config.yaml
n_layer: 13
d_model: 160
n_head: 5
n_kv_head: 1
head_dim: 32
d_mlp: 448
vocab_size: 816
activation: "swiglu"
norm: "rmsnorm"
norm_place: "pre"
norm_eps: 1e-05
positions: "rope"
rope_base: 10000.0
rope_fraction: 1.0
qk_norm: false
attn_scale: 0.177
bias: "none"
tie_embeddings: false
parallel_block: true
init: "normal"
init_std_qkv: 0.053
init_std_o: 0.0658
init_std_up: 0.0758
init_std_down: 0.0758
optimizer: "soap_variant"
lr: 0.0039
weight_decay: 0.0
lr_head: 0.00856
grad_clip: 1.0
warmup_steps: 200
schedule: "wsd"
decay_fraction: 1.0
decay_shape: "pow"
final_lr_fraction: 0.0
batch_tokens: [16384, 32768]
seq_len: 1024
doc_mask: true
train_tokens: 150400000
steps: 6243
dataset: "wikipedia_en"
Each number is 500 + 50 x the weight over its row's rms, rounded and kept within 0 to 999. Layers, rows and columns count from 0. Numbers have three digits each. The size before them is the row's rms in percent of the matrix's.

# layer 5 MLP gate, 448x160, rms 0.076, rows 0-172, columns 80-159
092:508534581579530579539460504561558476473542472501563532447528508500466445451444597533485448524492443537582476504490533508461450441490416543422477547439514463559457428486504484511563449375489552448546500527531404494489481558453585448537483523
093:451516430538558555501510453428595540420529464522503479557590596437389463377451485517549486491475538476492493497414569540524490386425426438520537496621518527423479461454462484487470472518490478478561572507518476504605533520540547416435535513
096:470468499484544462423579415517520415566551431574549523540493533540441476423419474440462606512496500526507514499562464531510493486505542520492492602467549576494405536430422548508518523555461579585443517508469456486470484515471457479482625512
101:506454485559424530488534452475546554419527437567508536466516571443495540505507489490547416472511437547550566517483546582531497489434600527479536475560493543520499439521517545527500518493635441488561552485573475499461457478421536423528491583
098:502443437567540493491532451511567479500427357533593510512513586514490441503573575490510492581500475473470543492469459501412524440470571522506472499546558601570528432372369455467573520562488494497582368485508442505545486490498455563453425505
099:465557446512503428473552565511576547466492484487593460458562481500465510456649482500488403500415462493465381490486508450516422512420529437390514497490432508524538408438419526503423492474465499353526486520496516461456462377430507530479515446
105:457440426451542531498470453464484547528525486506433476620490473532495444392460474564539461434411538519501464554566496480476497410493452509491592484439513439564532493456490490542470465625528512455370599563436510444638565491483473492553539561
092:547548557399500500553574479463472481504441400440531560494479408496478450509554479558551406459453413480519520432513560438505491582448503441488457494482533465559450519534481577519479456463496537553530453468543520464518454527555482582484428492
099:574482492486532441485471525587404502561470449478490462509472514552476441473538495458537520471574518571483434520505475534505472422589566550493418459486479547475508544473462521561434491494461543479570439415424408500399468508395583493599420516
094:525529508547435563472418537479558464544518503471521470450624454577574449468465565599539487576547488561459429520536486414473555530417513506584511519510574378488515405481487551478466503443479441583575569572435524466504345526487571537471522492
094:461479525406518532521486416508470500457503489558520544551434465456453438352609543486417513424477477555487523486499522516442504536525454448441554411512479532587501485501470439484501474325471417550575457502405496546459471460503551438508516442
092:413553491480498546465389506466567524537518515463545474471596501467558541477630509553552579476446492492520579502512460425524445522483458457551525472517512543521520583505519488502546493530497460372438535549555516577574455513521558474491542419
109:543475483487417480509429419481476430464455486582476482475519523516439477464573549460606595402560462429513474515434455471588506452518430466511547616592526529425482584395537559532458560491459545452547475516490472450613461508511513470515431580
088:531474531456399538553513488538468487535496506492505618491529484480477479435453516548505487554487497485445520534502550478512548473446417511516559482486463470411550554475460557435368462518498401414538503443385481537501488468557474499578465536
105:466541554504593515546396512530502511460514540506495481548461455562458520563479508526482491427516604475551465390479456498530592471397566504484512530552486441515422493466581489496569424541469467551414550506460448536553537472524518550391478460
098:573542511584596504523512474548525547526493500469450484560495498541412492493462569482523429507563513537544435541491412479461487569454554476492525486449476582494490471561497546569525519500502411514477575497489463499453459488498440446527485579
097:378507483503575514601482420430456492623433559424447496543559475482567527467534458507496533491495566475480482449609508493530428446470413463499482533488513563512453471462562416466541500502589465524500454520470521463553517480416511486428544494
092:549534495471468467578542508492446601598456477525498526391493477487481482542592566580526599533464582545462452468491532480449479493474515469566480401420467516445444495370519557527485507546446445541479501515475498524604521432461517473543497513
108:557489484494417580562498467580498480532493429551514471438490491467400498493576536552432424530429470467523514428454589511539544459538461458452482506453506528539457503494375485508452496426559452569507495527494546515580418405521442547462399505
093:565442459502609554454524503524451513520508512506499486474506460514506536458452507489438475529398503525477553503619448503482422404488569491531476460533459486531476418452594486506529469517429490528547528358555487493466587530478453469588388455
101:402488475466464585444492458558569471475467499469497514503460526417420508622500507453576449533524436495458457488467475505514582545512498452572528512446473566438561424491552517509486454414511468547498541427552487521527582563450495488564575523
092:495570511458509533414474538503544497463509583472484548494543375469446523482565540532576471461543602484542484498543408493487579466413513553510575466415444529509487487518487423530507523470573500544547573476377427535577476490516451498386543458
108:487459470488468624521450467532499471396406467475458570486449518497522492586474466497507463398471469489513434439583521500476518575487561445489486546501518459635573496489439567410424449498472557481495498502472466561520529572421472486472472526
109:478544477479530405505620454423575532435485557525495510453503458546493483554564534423537437477509544494492393527448569520503544462466469530537540484532512512455574542506510493537361517460556465478483496380505554470579412463480481515431476531
106:398474430459540503517583475571553522526535515442436528511468492474559481494536520519485480398586457498440503539534472496490495474498534498503486587451482486538571442421460433467518529489530596405469500507496463418456507516467428468618448534
099:443476558460460464465514455613556484487471621418569520533439488539463397544492513562549517489452481569434563419534542496555501453541500395527463476525441415477539457538522398558543485473493494579430507551561521586553473517483525475416585476
096:470521392465476527580528458504577526465465477480452451626487479555437499389509429523476464530515523580515465497477505632518480494450425558570507520614519428517551511510540440404492473472490376540479482482575545551536517547529499474440441497
106:507426510440556465479536542463489602545528569488453514498506588422483409477488497488526527602481424466428572478503528520476473523446488506491602467456569528450426548443453466459563475611492510508424516490549453491487385508532426510540501461
083:439395524432428460465440447516461480521414413470540537370454553515533448480519469498522505443510482480626525488462543491565540528461516550494578529550522544513429555427446504520449573499556474481533543487560501458439473483540462567514498509
101:563543513495519532548461465483542503556455525375507578507553482487438453486487615554481455585405606498563537390509526552498514544412502500540418489435602489385537442395540483439586499531578566502480480509435495507534500520459554552420557507
093:502478470451435490481456499560462518509434514517469478518492431546466510552449508522487444451573441562463497481586628536457489478474551509504608430468504550481485466602503526509462558450513539555499473477441501443467565517513512506608463490
100:399582573497420537561602470454488415488468514479545537521485537455457426517476485526532519430462508479525545515433539476490503460452437481546456610544508553491487408499517488535568525521450489498471560484598508475527536501466458506341504481
092:469584381476497451527559509563577485464618468563468465496512548414457408508548510446519572491486422525477567486544569501484597451523471492417486505508487556519574518466470560463573455391464401531551485491521454531586561545465497463464450402
093:510421415586463499597481537491539468556590612416524478463466391464376468494512451497519455482485469544517533483487539390484548523539495475500525490572547521500500545452569519508475558507447463530484478578479513481600489459429437452594505503
110:495516458574604525505517514565503495496532515490500515456414499512511483625435484473522497523436505486510484623512458473528563509574567531543433483607476469522517469518500540535556544512468512368476481511472468485515567479544432489542546516
099:501493415569397527525611447516558484440425505469475586451503469437573413613489386490578480476411426471529470508480579597467512511488539476560481473597526445462506533537511512531432475428488517484494444563513575580514444404471544451477488581
111:471528505489547483474518561519505391540530470424438580454477527432538624448517471516456573465527459491489487539576396513461479373428512600498513522565432539457473565469497549468549570453472518441506491578432444445411534504552493528538511460
108:450472495621465468394468428499523526459520545548526516584433485495537397511502448553476572471513529510513519486509519528494524456514515548437459486551495486511495472447574473547497539525498498539534573488479411440582445456507466384498611509
105:520584446539440471405461480579453532490422533518536567471474496394537442521478484533522545456456530496513571526534467489421533451521539494517523490587446392444571464548529557515572518423572561457505433538455488505540464463639560467497520465
096:494456438547471521485579493504601629466503376517433508526575412549494489500577539470498500550507449502484471544470472532505475598534575485486451457531563477469519478486437428478445463507576590471495566414519402425430484543470522524444492434
104:515475589565400462431375530465600504437563539602522424475454420498458485494475482510509461554464498590509439595551409361532440496508472390523489510592507385520462487509561471492514547448524494446530489481535506450436496537553484420566523551
102:477488569451413519526553530427473521483504521450569501478567508551463497418546480522605452502420554467548468412398626457529610463492541450522521508473564457419465470484496481415505545487442477454465437594515475583575403489466518505559496568
098:422483518517524509554565535517456497416561514563464567477455475489485429540521442437431513563403433479507568452553411448545532512561500435407517509477613450534428578489516509499468515452509440499492413462410544453370489580509566482445464415
094:517520524389554493516549512520406534513442533447551394473462489502548549459557525360527603501521647537502557618453524554528504554510489486540446542518432512595544459479514477483525392517503454497554461575474564517522520517500525525507505512
095:416479550421473488519451435533439545507573503568412525518568428580462474441462404510576572502544525499558422508460485523451504451567468532524487487488555485502541464469509441405482455461553477461395558517508542508447541480606448545469442504
091:540442488495472478496498544504525482531517474569484466522504468513448462592431486378516488560523519583550563599532455529507485511567556478518450522557459460504506530445517479484501511468457465497412450433516483378458604441427445392503504586
091:594518461483545601492580500463533478520617613488462409575491528512527441489368453514495528536534510575532526535505496477492496534455536579483565532509452464532460533461586387464603503509443502477531516473543588498557483498461434547448606521
094:535455463511539567424440417478395428491460550627552490404491472537513444486504411445552524512555417454557452480574473517558542456440512580530458577573489393436585469463494481439406490517501528509525499534542503545543502448523431475388509453
105:468426436472550546550539520508521523476459576480479436535522482411514570476450513506540489523489501511492525483499452531633551491499534488534484494475479586449436457557506526502493536509423516543522439510497455588482456446538464504513403441
098:548500488523501528420412636596579487526512496520482448396558493531503491523512502555490454498488463605527385555555444461479420471539531454512526460489471495447502530465554523602448449511500486589474458562507441453591434428519529592552480515
097:424508482474410509603484500504562549581490518412542514513502472459450400525577459512497439471478493516409469471550375478482474542512545543494377516526471451501530426586504438439508461463574570432462555510487570467520466528543542551453583479
102:445519553459478549567523448463547476486533487471537440515475510570523560444527498494506560532504479505471564431549522554479510492582491471480370528457547455513434564518564506464440431594524508602524460511424475526610447550529541496499517477
103:488490500372482449625551521558537551453601469508566556457504558595472583506550383494427555406485469502491435547473536530495462502520499479483362468591520508501511431384543567492489598512518522469450590578515530441496579498433496517522550431
098:404546437527533530522577519577515460425512483463490499387454496470490525569622468480484569498431525494522511590442496530518524440600556537449471495536465564458506511518556540520460519453527479591519400460564532463447481411533481573540433548
105:469489569482521470394510480516440524503386442488478464477474559593513406477491491438441547568512503522442604584498440506520500539471545536497517553604473448439547499417474385409467554438377535429508492495538483476528439509499497444400482413
089:484495503525464467508466544518536604460566579518442429460498594487427480418491528595584516511502580480469528487523585462499524490511470552499506509588575528610464542488610447621458528563625487478490508517575479420499552474470526478506515549
104:532521511550423473529495453562556397540561507473555417534422509537397514567501484568405507515525516530484538451445477422413445483486566493438482507547495477516487484537485472421443457502479487506509532499497494444533516486575370521470513421
102:433468571459591475449449533488417515483562408458479587487523529484541541417599510516538564548425545472468557540482533495556566500540526535558478516602453513499547571504525488472461444466518554399567415470439391477511444415485475524485510534
114:515452460406601439517452459490479441524461465480488544454568570546563496545491452444501577488547576496402445449482437553476530525501515458467467497589489538561372530545516530440509490598514518542519586485502480522483472492473425392528558555
093:448454505603584474525414442445490573476540522534475519548469560513476498575432454517513600541532477565508534483470427599594464430520535509406486419499592514483388497464522456469479464593488494537475509483524553526576520548498523481503538547
102:425439481506549496539484543458580517461468537451579577460514513519450496519461456521419467462481431396381486499442554413500523557475485534497524444403477420429482499473425577493522521512468480477390482422539468499476523459526505406474477549
099:533535581552419393492499474491606490469525492444558509519512458516508480498518504486455356515600591497483426483492439520449515495637457473496442501510504532555390516493621443513585625584521481518558496465552461481595494519521481506380446497
109:475464475576584588532453547452472531491565496520428536563483480548559549506429466443539474509594516540546562481546456516544478545439599553497496454455610465508509544479556409429517554532539409478536488566512504428501470584457503479507445539
103:518543579472499495518546525558566505502455511539475517566523442564558576557563496478563616437522466468565546508501539452502484418539510529517495472577498487556438446591430529551477545465495505531505487509446568496552443518577446524472472577
102:515504491496484562467590461480520543497508496424451491444533482555510427453503453405487608423386469477509478517487506414489520407578504488516573471474513485536460429486484421597563469510459542556456438574394564462473607539468595486515502606
097:567466491485389458512505525474442468444488455463425452499385459459442525460450352554567449487578502482500468429527578400444524544525565550395530483450547492490582398510559475393555578517506443566499426597541534504502447391519496446457395441
084:542594466544542493466501502448482446448484544530467444516503489421426494458480519493423451576538446569474446493429461532544469358448550362511440490524437537437560444521601526489464469512452461479596533541451485568585504518487573456478367465
100:462525393500560419460490454437598493522458519503508404573503495381488434500431548407495534542518544473514485540451455540451440478509518460471485420476586482557503394502487505635499500484557476515468418467469509575553518402425534448527464585
101:639486513631473511477484348454551531499488470493468587446432465519466484486443493475556447484446465529441547503464529569511466563480484530497457470547440494505485479514486514473444388513515558498610438506567536485523419378605478373473460535
094:555421522449501418504508448469479614499439484474419500428579520498428518531487502455543513481520477515479460520507503539505509491403546551511466532546535491553528522492537562569547489505456533566596540523497549457512568506425456505572438434
100:528508527580535551498458534498459547523479518493464509471509522548540472390527511447567466543522473402473517595578419502491518510468550480506457472503449550491496495584481486553512469489570471525552491445458497419500507562459476468423574608
092:506583478531417540491405514435530526424461537539576462459573537521498450529564595567469558450516510438441575468519489428581503591523459504498515516582473583421533560400542473500332529531454476610606456472492486478468500424465531446446456521
091:459435509431478483538543448548601494472457572504477439538483493513602497518458508473497549538499542522520471557480433568468455517560557504555529513492470472480515488422474402518516518496498440522501510491483447436441527440444474442472594528
104:503575501543563516492491475446474451515468504439433363428522491553514539491507504561478505434593470442470386464484521494524501536474548507510425506544454512595437436478523529544563583394496530432524431503385506404473500515496465563466489525
101:501521502571405518536526481497505455501480533427494497477440470561487524562518557592478530462441567502518564450510464379487473453463509441499483476426485509416461559433602525407544470466546421479486394440524489448593551537591533451438573566
095:511469538569484501492542465552500515446509408488415561618535575601561559472490471442451544487552491460490517467527544558457547438484543335510498485492475554516579492451515497484451462504456568450561571585367529413458468446487467572512497540
103:479551554513537443489559544588470488466537537479490448421522509461452460522554515487492535486486535476448416498552595464478648554488575528528498595526574582446517450419492532525438528590399557450551420559524516495547576572523477564495568471
098:474486460515519468489491479512535460500589487427521559512455507519562445544582546540419464560539437423498553557528461515460467520477499436521540489502495541503562450437494449479457531555531485459534467511532448495496506414518476487459535565
100:497441557494568454482439448467492508543490509451612493439518459523509429552467544501554550551417431489550540524559450510532557394519431548507486533467535431487456532451416478456489461506526540435559418482552425400564437480458447436476449518
102:440624532518439496544479426606452513514492511607469538512631485527472556548628570408493477437502554507560534488476504486558494451509462450524501549531489481520444558510528539510586495458520446510449505530509513460510587540460507478489494467
098:494447584459485417572527466595409524554445446523505570501486436478531538490527513539415450560437437483483605466466492483487477608555545487463423530514448493556484401579450559537553492512536504615451399458437589489466447471421450551556453600
099:573493536442490517472533514460503431485538575451583457532632461575503524464528441516400568448464514498403512420496490514446540570475498615486435540485507391480505571414558522463555517466467480527519398463440459539481467566509496484488512551
095:517587517575564465486516549506459438520491464490490538447571441538446498429545534459501500486531475452463523490524473571490507578513497454518489544422493466514461507590567505404521490549436486433463562551425477523433610514594458530427477561
104:441482584490424496459495486504465413469525463423607477468446434597553541550599506450410473487595430512487561510417549483471482445508481498469497581650419454543522590565419472541531468429532510455526492497444573450542478463497510486455450449
092:443460497483496477538451462558479522530505458548421461507566498613527474468558495556611454509417402529426411510556478436500488537536541505490540442531521471517521470413566560576514492482498534488455508459439481466387450544522468538496522490
105:533481528461487427461538535506500499403481564585476520476522388461431518502657419528491519468572535567510540405558493456600476391537512585500552494502433521520536420493543510595491489507488460524487549470576585444540543517479485532473546416
098:562452474497477473410581564546540532453549603486553533427456582464432431519349496642552546499403524471447431428534451393439519588493558575508531481433464474447459519534490510536466479472462498490451479399529439526521431483444570516577617558
107:454466520458499408478390588482500549523480563468536550496514463544409428521537549483498416533492443534450496532408490563566520528540469481516406559525592424497503507504504510530439556477523487442469472466552479519528451481580359464447502516
098:545408527507589495562487462507498497495516474491516475465412511540569474516549569496490461411486458577470623513416617516478484569449511529471449454513472516531439566468460556506556501468552552425435423505404539530469390480550447442481494515
100:462497473527454523401556410588483573469489481576552484455479508462457423495539519521470486578469524527453489498511503505459426461546535521493456371490493578513533519495495490534480528627494542480487525464505440423437503469452444476452537514
094:445503432542503488504495526507406530482400461436521477390478512461429553479541510455474524431503485519488496592488485602535622506529464570506475517570529502546508533374530595513467477406502516432465474518400465473460520547507569461509504541
088:499524560462560533458567432456495485431528557455409480475549388510523483432449440547526557536529423460534506573512507547514479521442552565493454480481466548533496443489599496414551567471498540593576501509478488509606612490536463554506504487
095:482449474452431550474464505533391484414457455500499505507469531496518449464535518526548467481445450453591517477468480528461472526490503493495451392412464509515532422435511596478449447608527480449496517529537523398561495485544530517612498552
120:492507533496469475526539577546492573566401531442532472522555560518494494500587549408534537528471496548508537531426437490524469375353461505499542530478484532532544503544570587553612458440513476390441512537544523514557561502569535504509515448
097:506465546455496461474557488388402565585479544519457535576507448468470556531508469455479576451502549584578533536560461478381479461537560475429477496506496467512406437550449613483484510480452489577549474584445550450469493490424533447505542495
092:485500515510505458410457440452469529518486552510448482532503529444497456441547565389541534553511625504518555538477510499559463567421450507489493565448579497497546522529568536499544522475493541443526492521402589502479481416497504457474451541
108:544467428566479495519480529522448496517507479555450567526502523604473537479536474457521372505419448525594518521514473523508557539565490427447599520545494449418485441546544500530531424549508454555437437515429580499441470418440510480523475482
098:476535502549456438496535474495504506507489472496503527517447468525442520530485516524444590559546476482586446460489482508592510563439557548534436505524481438379397532469519433482546412494573469520475618562507527505552441528459497515512516558
103:441479467461543508447515523488494511533488587499455490496463491360527551500501510500486505535528497521442539459495481525524558513384627507390450449489516401531573484604454600525524427501543493544495477466465494541474405396465494381550465554
088:562518496470594513509489487513513506510512575575504565537548497585421449471498484466476499517515469551530445531469460417442467498445444452446498413461546489592582560511532525485326500502528436545500463506534559423520540498502486523504435491
100:554458457509526464452453495392465472580542544528543430493503529485468459437562414512564503478454533471493494450586594459483452510493356541533508519418428494459454486486495504508499408584455451436502492556516486453615592649427456523471470504
088:537589481539516433535547479503591468482470402427500392479459483501481464544560473506460443550546488554470541446444538533495488502510454450525536456415545436530597516527501488524536544522530554392507449494501505425506548561481496514521430518
102:459475418491409495460518585533506434570455544469493532455418522535498508460403507442509445398399460568442440428494441593524452488414511555409453515439594478564513413509524515472549512605495516406487642588462488527560514473493512370509540446
103:558500580572397567391441520536396535468460489545518445517510523455488471522434520433555537553461517544502607480514568468495576435441483484553555511516512523571544508577441507450536546464530528585451519464528550446556523490521480434496594591
104:442527391524549436537497578611461481425451477501610528505530517542538418533590528453622574464464466580458496489485510455524424468530442568449534572478493572518543485514448549441391554419514482368454500386504489516491567420509491521561408488
096:480500518482510597479643578542506576511489513412459540516504490496476384560472487499431440461524502525505422444486470516460530616535475486549544482431607539579511414467358500420485518464466515437488506537426503478497430520536607517525502500
100:465476476444463608493471545502492461450475547458463521444492470473459504594501356467506528527454512508562428542562495493452507407554538484492385422561495467363409549469559491479497471523532516498554455500489526452554530531532601474449477534
104:621462519494540531460573432378493621547498477516501501514538552521468394549514436536527529570490458513493501459496483468465445481505515516563642617461482587478436465436498591508453497508502542453535519383480515472519474527540544430385417544
104:543478412493399481507458543527457516486518573538516422513528512476435533496567515513501511561605461480466504520461408500471396486446467467453572435508560456486488628464564454437432475454546470427546482421428428494575418554538531460459524499
107:440459550473549460519508527528534566515504573461498461483447608563484492490499541495481512539469479554473566503527461503509493482525569537516435440505490502527577536520440487459473526537542512487443586484417451546487501452550471597473457565
094:567474510522525468482461510460498521493425552440501545511469457445524590408474514576494431534429563462461554457513502527508497483430496541629582515565435559503495455542438529540553557483470384498428490459570537495499539554572510365469520459
111:535500510494516519481456492576514488484475505570543502575568460466473443506488472429564517516484477518515490435557541484467620526575417477504497621485538585394507504503466516542417478503579544539507448573486548465496498450413460515580427544
094:483437549693501480413452553443508489534530531478397478541490438468449407478520608551527421544457505502569462524461436537576418528392497528458394437493503517490549556549481489540477469543542499523456481460419567534484390489492494470396421515
099:437427481488612451454521525495444454499466529464551509556522496475500504522519470456505424580567488510538590437504488485402496528436474446474592464455488571376499534536609502476439421550510468513543551547550521591533414550400592453457545477
096:448478571475523476547524472503468490468512470431448439522516559487539481551535424566493590423566468467474579485541496485520519575528610559509575556397622514540490515507524518498463435544419567526526511483483567451521623418465452538475550442
098:480519518424548556517448530538483560547487418557425493461414488544458439518512444451512573430387578444527512492528484520463472491544539485424445550456400361488518438514576422519536443562486623496450520527519480441486558544542483399472560578
105:457426441441487477472478580386532563443553537521523528437561545594468486490468522476530535534539504507485509538452570551379455541409489600482519455589490439475480509488490490521566528544527519517501433498647562532534536527421383552478592478
103:475520540561440513667508444419486438504572495476563545531626384520557490500492519520549481449488614446475591481557482492454567588473570465603532442473523496390467511434409477476481539588455498481406543538508450441509560609439450514547488493
096:417522584503378456424462538506396537542433551519580448492495492492500439537456405565432439511530598476560463527537504448432520485539486513519578551517480453573570512564439458529519420446433475462437475559485596556574470544529464471508487583
094:542451528520530520577505483479383519503525493602554459474559565469524351466460468466505547433517509489511446533524482531509445447528422425471450468549484474536465474470516484479477488507402426547534555472517459545462459405503483449558484592
100:406537507549509472429544410496453502510457434465498365451536553601393410496535580511425439506508479539432560474464399574434422521423551514465471502547515509524491465462473474486477462502448476470520560499536467532583399474533413499556479384
101:461508548509417520423410548531533442498516610528501465557602531571559459520570464514475465472492518539476511528553434523415524444520603462562475499523515470491534593403435442513543545462466541413476570551530534500461530604527441570487539452
108:610515463446532501502446417505541438657423492555414447480456506490449491517530525492486518494604455468586542498471496525432437442504510419493528574427504531508500496528523511418444532474554436570465482533478527448478503371616545529377435539
095:429413446522453494496480504446570455414544443442497577458460532475567535554460427568427426613460506553513504476569507451514488437514571500444463513497482610492418399443581541581456448455465501499582521532445491476533506503544548486442475532
093:443521499508479470539476563489506473497443481502525376451559464508501471518599538521543516517515610538654500586508583487485475451467453447484425445495481532703493479540536471578583570453446619499484495598508573449442485609468545437506501447
093:473450510487508444447589417480540513536509464468549427456536491515596464413484496483591444526451446496483379434394573511474492473470553499497478488498485577449530418562465481412451372480492494515458534552471531478497473440420516504416383581
111:417573440528436493477487501504457466468536482475501438498524490493491481573431442487547527560427512536547452528528557536541491507478503457574586408545565478395495482519498418515462536503480418395510510567482502488579490544555523418474582425
096:541474475511458561476484452448537491496562437572422422538496443511571488579538480505436509439416447464527431445620602506452480462473433519506481501465474381524514475526535490379583519390427514493503421605474467413465570428550529444537494552
088:495465555389376445507495477533477457623484485501500491530403492599501431398565444510606515514543487489500481439487532540413454498462544558480431474504554440522502507449516497510481425480569519380498385572515566446526635541511500425453536502
113:476496560549444425447523458471434537468599429489534537506518474485430448502572536533409543539498453487500539439537613472478481475504522492532515540520403468557376481431570491493529447483537387515535589473461492457528503504489487483564483459
105:540531475573459524479489469492486532593548503451517572519529426528446535483564481472442489466561587555526536622468415550415522421559451549589468436421415478449564455464475562471553458488604470493514469461454467465527458425427528580465406532
093:466497509452552475517538493514418550519427491515514437574529536469552460497498574432487496487481528586478424536437481537490536509508452606523541552478508444618447515502493500509483391539448472530472483462543466529523462393447489518457458511
090:494528532532470520439624510511545488503502521465494467501516509524501424579413340430474516532636497546524543526490467523441443534523516539525511504465466510554485501420554490529494447482550504539497476566462565504546575601465531461509504460
096:514450524505517503536528431454484471463472471566512559520517443426471426453535416503493502583488442421551447458471407456498507513512542484464473513475533528478549523506463451605412429494546481543519481451431456455435509540526609523487522539
091:453527425494560483518437493468517529427547543512484447455565525469564443652484500425524529482552500549549451556477481526574538472568520517540427502573569486521528488475487550483523461487505492387516575516530502511448390436531524505485496491
093:518573479483397483506525475480584540462445487529518494549581499536472549452372496476458494464510452530544521534475510511477504507430422466464410483496469510531574515421499520545644512468487476542460511451438592462408560540642466499448396505
097:457569562454547630476537464472530602467485447510507498554507455485512445498495545495523510430501512528519581459539479639546543388371515490489467508530455465491541519491429425569570483525451516499481523502568478509445534564428462539580461563
095:473624407472466456537557594539525537525528452362482430484516536495544525470500522526470387584548516449442506502501574531486442413494450455516557497509518532440589524482574455518426505442598345560485513498448602554503500390532542458464471530
091:595534499525602489566477457514452500517424420469472540468461487565510537544421533426417582461497459510527401418547468535457472507568504425499522473460493486568512429533528445458530376581426513523517481482455463499502527533436464518425428483
114:471558477522497561486500418419461506474547512423471519467478501423527567490556415549521414519405552493467540497483473492557494465491568538414512544494394534491483505547518559439525478575537420489558428598509611484483560448543494560479468526
094:489431464440549465574511391576463516515519584473502459493482527481432444482457521508525542593486434505598586426425406498466565433455480585514501493512545473451595565428529436541523442539588505500486489485559485511546519510476498511555479512
105:557432584458562481525467478499524509474573609436462517511495453459430546459547442462482402617559435442490431518531472528446576459583555485463484561484480467474532450491566530483612477461528428513569495568558421456526588553408462557420523478
091:406489581489460603541452505467524542438497467573466604470561527442515471463546453556518546538637480571545453529453457546434551439463487554489490514491479604484512487480578493413593504519501486453523550463468551491530404580489567422386544488
103:486503560499589496497384441565437434500532542421481560522477523509538508447549478440448519473555494492546568541502435445475491540499481546534444396518442545450534636495536570503512479526490569460522452483496546494495484513466440491452542458
099:519435448524483528464443481484546534427609506493497424550451532475486497522546392589532579450478516540503540514340486438519476387478501486494403453436440572465437536543576413543579537518502560454517497518522513458500448394466498521505403540
099:487446527495490429477505477485493463569460478501495365527468471457519511408450432476476486535520481530514487558482548539502486481433534435474595446504508438509519571546542489387483526441555417370467539573458630550535569513491487519476502440
091:511566585407512515554537585585516569481554511461380557485436465446473475488493538524489569444551527584477486512517502482505488509548491464539506522506510501512547583554531486452571553369479460517406456582467435475636565491502485529395530533
097:405559469467491493457598578500587484478489542488435499435557570430499572409567547493505422492490558525440581505479493488534464550493478502483533498472468587438473514481484578506442474505447550414510570466482444509410450522453567547555484505
095:628542480551480476460569528493490572441479464546493498418442468526486541424501515507529517507493549556494562480496538493466533503461507447478525463564452450531595575577501581575467423517520507480594532550421499469478532435487427506504482517
098:573409528558436461515539399469580504491499487471580521478453511484425472479459485484584497515558420581484557580512546452542435574487465576498500460477577466480505500526514518410491510495504419495465478506499509535553468512515487437525481501
103:541466560449548446489395463456472511446451528471521463537524591474562486438516555444516532497370505443436416453463608514534408512496496479557513448508506469550468424552529480494580445489541477490503422463565507501484468444499448388500428502
096:534461439561447592419485528506543532429542484492477475439503527493526512432516542538516414497444412635381455495525512535453517486499436476470487498433490467506540555431518519491506482500488537516544577537482579519545402562506422645470478463
104:485512561582535509540458452602478528599552470533481529516520502532511458449512468387472434481574450466459516538531546467422517541567517627542461522558458560514586414568554471532537594500506522495437525502394577394482588545519574465536454487
116:467569489558587504499590473488488561558477583505578497516536453510508491535537534553508475551506563533556523536553527563569475482480625359521514476529543462471524453503579460499519445604429478528478521504545414479486577516457450518539589491
097:462522531506433514567475537550521451462541526567475489501553471565434576552500440588511475481463420472473607479516502534465553440487588547490514554474372480456514512467533558474553514436451452482516538414529467426534531473457507490443462499
105:529492398399544580552556550574559472540554504481529481494535479395477510577421446503533462518535577490541475454401500515537452499553520478507498474477521467549604511461449585508517515492451462528579448510432528480438545485458622579577455508
117:503507401578490609464635462490545481541548470498520559468416490461500454504441539543485526524507447569447581469425550499559440441552505596532598534475470463483507478435549520508437479483518541415558496521416464499511471495520471440622448525
100:549489555542422553486427599537487505489546547514426490438525508517532459420473495455431501542526500629513416561521604520478446473498543466467409445556491458535480499478526552561550445450570570451512488530499447437395417540526432547470490571
098:403506524433519530448463562513532495483531491451473570509509448495365526477462507527457541560476481478513504547556433395430539434484554515534478463497603457512517544489531376448478606539512514498475431559418501407498535529528529486549458513
109:434494492577528461602392532499510518570539504513508518494469512468432579568623558532496456493486438501430550420563463407512525442399515607428484521537539510484483548485504525498476567511482506537411551475489400526527499548595442499555464515
105:486566502484511472448461485492428529538591488542549411480506494506576492506481594551531471537566432439551469417406504406479475498530477534515513542594483561515559465508573515566433501478506448562480452598520533530548551471493480533461508561
097:453515462482535528497459496558428543593506500452481534396587601505450562484477461474490455381507458491519560474483537537494493522476554522518345409474516481578490476561534506501557495465564468451504445461490572459452543526513492470479542558
102:510527468506497586550423485513444458544572545502518609495542491558521481379564467445533378507499487497498467506499557443521506444434528487398517502557501463414526465497527475605511539471557523483485473597457524423447456585560577567527543482
098:498584472506476516489448469477471425533523481538413447515501460553510428464522529489455491531512476576554548433511575477515480581487489494547435466496399498511463476428588484486573390464536491571474532503517481503514478589516520534518491561
105:470551474485460545542535498502565528556509540519407510421501434519451444550539421491526502433515482545460538443520478540413514498579518476490554628430448546508504548509537534512529444465445502479480551460463435556440547416495517466477467471
102:453563556450409511445506551555595544444463500572556504492608485392370549387493533450472510479511504415521494525500590435506523476539520470445533442536449479469506470547500469534494498487502537461517489563486489526434502453505509558412470504
100:527620465515473495517567556511517504401493487468472470552585509439551521454509421572529425462570480546479536545410522517524419495538569427572507473433477543471491507496443440508484525522419494477474436516595547525579480498519519508427478513
093:518498478485529455464429530508430508513496568502502503544480362453476554525442462438530502458457487538595437533577506420485513444524572436511593544521509438473497434625489498521540487557466439485505526510619477544515502543501523588546455527
098:493531554544547475489513494489563560473498513592573448514536538503583415525486507494536487473563492526466423483581553495543428486355501525493477589416511524546542474585460535554503524555487574441564412613548476409502540526468466502459516456
100:470490457466475525497559553498445451479431422482532471496513580595497459541499509532489510571536506520492491501574450506481476497481475570505478471467505524476454514526454617550502500448515562555611493456433528405467545491506432514470514493
104:476472535504527581508527524549495453416484585494485476456531488408505486542388450522554552458489501503464398530432533596509562418531504490518547477508579415455456449537477525569491440534471572412458534551482612418471551500517560491488523538
102:543467439598435493444508480456536542415525498423488628434579550487548594479547444527503450406432432503467446502518578428478528446533445482552531577461435502494448427520515475496568405534468398501428503597433532448573551548496468491468490494
098:515490482552441514473509465511622475444441584517521546403555496473448439451438545635441412489504538431531410519481594416501461432487432505499523489536574555593478386533524553523556395495423504501580554516525490471475460489594534572538516515